Each number is 500 + 25 x the weight over its row's rms, rounded and kept within 0 to 999. Layers, rows and columns count from 0. Numbers have three digits each. The size before them is the row's rms in percent of the matrix's.

# o: layer 5 attention output (transposed), 128x96, rms 0.358, rows 99-112, columns 0-95
# v: layer 5 attention value, 128x96, rms 0.156, rows 100-113, columns 0-95
o99 091:444493496513471502514523499487502502486481552489500497491506526509534505493453522568505473523477449486479496558502501504465496466527548470503525518511489451484439535492498470491492507508507537501481497533520487479485509516502496477515512532488562540524509499485518463476487480480494478527
v100 102:497514492528497536508480487499530499511474518446504470509477507516455492529497508526512500588504520479475446507517529533498489485504510508502495497494475502499486514539558481470503520477523514550473502454489510516464511515470489483518436525510493516556482447480507511512492490489506470486
o100 113:535530485518472457471515550458502521484475489519482459478497499487507492452542494501564528468505543492495511485490501516469519492495481514492485516486474480491513442528498558509524489460500466482533509509488477500475506484486560549491538483528503473495495508530508524493538503476504513503
v101 086:457497505480504466511508461483466517531507497513507512483509511516500537551524476515519485488531497467513505527522508521467512476553511484517506491493499466487439511469520470535482505539525498513471439507468466497465515480475462487493534447478535531510519503516538494547494485482521489468
o101 092:506505469455466494522485476517503496462522513483516530472513481523496488490477493520427502509511540512516517445452496505492506487520515500482516471501527507475573524518491495493532512476483469502568484474565506474534480487510495491524518507462540502489519451506510524487516506514496489484
v102 091:492498511493475523531474525524466504497503495493513490486515492486517510573546501508491530514523497507527506487512524530481525491499452467479514466457462490490512490471510517543496485555529473472465435500474461498547508514485460514509499552504489496539505468508474483509498479471484547507
o102 089:505494466565552456510504520463512510468465499489484509524476503498482524488497506509498512486524513474534483508508490466501508495533494534518532490476527473507561509528475497440459524462467532486535547458509514529499494499489512507488488470522465502505535499466519507463483514535499468468
v103 106:505469511512477485501497535491515468495545471523474504517531538495541471498494487497470468484466469508523494517478494449477510525540509549498509526482527515499516465522481475523472506560508456553521440530508475489522514519516455478500506509500553530486480507512489479498488495507470510459
o103 107:519455526506486515506503493481448501493522493496532507478511463513485508529482511482469502543493492500470454515527476507502517502435516489534496447502516534477515498458532516476568539480501505525522508494493567491486529459523485515498494514503468495502519549494539491497457485484493498470
v104 103:531455530480519477444503478517476478526468554508460483478483477566501462538500507505542471487523497488459508504522500492514509462522492525513477487515478508527503475503469526507521544566503476535503489498497501473487487542509520504539483464497470514457531506504514507513492479482517507525
o104 092:498528507524499515459522473490500516476514518475567519480497519461492522430479527494495487500479530508494492505473508476479498509479472502517489501483504587509474521510505504504505519464498496495479486485488505553481480477524508472495522487491459553486448465534530536490544484495497533521
v105 092:497520507487511496493501471505499500455512474472517510523474490477472497497490468481522523521487505517497510458493467564546537532475486501485458506476499509461509525484513497493479524469511527544514564506501505497496494465443492510548489506463520517552483504496514518489553518503440465479
o105 088:484423456500478492536510545502544513583509517549506486510476549503536478485482513489523459473491513501531494512509506500531472494492527470455497517491470478511465477495533495538489497506490457448526488467499513513494485519484528501512499474517521459484495497488500511511512520498477516498
v106 097:492468553475496518533527533458462493491467472515495483491529504497476499487506505491548536459451508496501510515480487476531503519526485524519477499473503516517480512528501464462537534462492463499527506534481529501481511509446494514530569509516495510479481470538494488505512544500460473488
o106 096:493461487516507490440432486546527497520511492535476500468468471529513491508463484541472500487491510492544487513492517492512483495477523477476538503509544539465500510466547527495490445491512503521506502503501494516506532525484492540485508534448497476481511519531486519466508486488532505551
v107 095:521517484537472507512507495484524507538482489482468519500515473518489476481484542499512510507498468467501492504502480476541522533467484476454497500531460486533496513546462503494471483543509475487520518481519522483545566515505503481464512446527502460537501476475516464544486515534517464513
o107 098:488536560498514506517466507492486465501532476486499466519532525493481501488480487508550486498490503550490503522484470491506504484510506527500478513485504469491476416458519468483526560476466537476482500521479513508506537490522519543513480534506503517527487507451483479480491512520501543462
v108 090:455517492474497505518486559508527478495479532477474482526510522458471508497498463526489481477467512504499451480516560510499496459510508511477510527494500519496551497522517541519521522498471497542496523509483475498496561503501477482448440510480515500508517502539460502507476481521487526457
o108 094:508516501501509475504493487527466493491493482521512494463539435494488476501490505529502519456519533508530512543510479445485534547477522484503513478538468530509466482522548525467518477535512450512500526482483520491494485458450522476535492502536482528484487520501538498478469535477501514497
v109 081:488472431495511506466544492487495468480524503517460488492494486498502536489477498505539494506478510490547502523491501510502505490495483522476505467524469535475520504522489444475503539477529516528486511479482491514463500511509560526492508500554518533492484528486476454459562505485528549507
o109 086:471498535467474530472509497464543485453459517497481563505508498493463505543536507474480507509534499501512498505480544472481491537485505494503472558501510540513524485519551516526521527531489485484523460488509500472485490492501452537460514475465485513504488502525490524443476490491491499493
v110 074:472500470533522492480469536508505505517518526488470492493498537534507495527528498518504494492524484511476494550474495530512472479513520503506515497479504498516505501477464538518437517511512449502525512495458522525486480536477447456533439465483491514546553486485505528555507506493489474492
o110 082:519524474524494453509517524514496513497517504499533471467483512503480498495484482497505510498474504554484486503536502445447533496479456543484469484516527499525515484523478505447529527478489519483510507484523495481428526478496535469521505501523522508483490494431501521516536530512545532495
v111 108:523511479524525501493507486514507523485533489512479489503513482502529472497512528580471521525505482471519510528476493527495502466498514494476503499478483503537472509453459471490522512478564530478467493486465514503494490483482520532505444466550489499528499446503497493536494486447551506517
o111 106:511514498475501483502476515450546470500488526506475469517469515540467516521556549464556544497516527479501526515494521499431524488500498544548508496491501472469535481539486459478478519481502495479513485536543496508494504474521483529462503492477493512508485480479484483493505486518498465493
v112 090:517502517528503522515504481505451519487488481494544479451521511553486501490541485512526494514538518523503469519497497513513521434488486505509538465492432518490526496482501482582496495504517500484463488498476507464442488543520498475469484453484483511507508525521502466488523500495497500489
o112 092:470546532527469464460477524465522541497491544452496464527489494480482527499517487558481511484495492528494457466479508508515492490534489532501482517537498513538524488511516517480481493502470519492511469514526480471490458487478531520540534474480488497457478487474536473526511517513548503492
v113 080:470494554511519493471496470481482490482508517475480508526485507533490513520489507519503484472496471519503488490527534457497490494499579483544494502471519469516485491547532478558480497513490482512554454504514451521532525476516516501550516487508460497485506468494506481498477486511504447538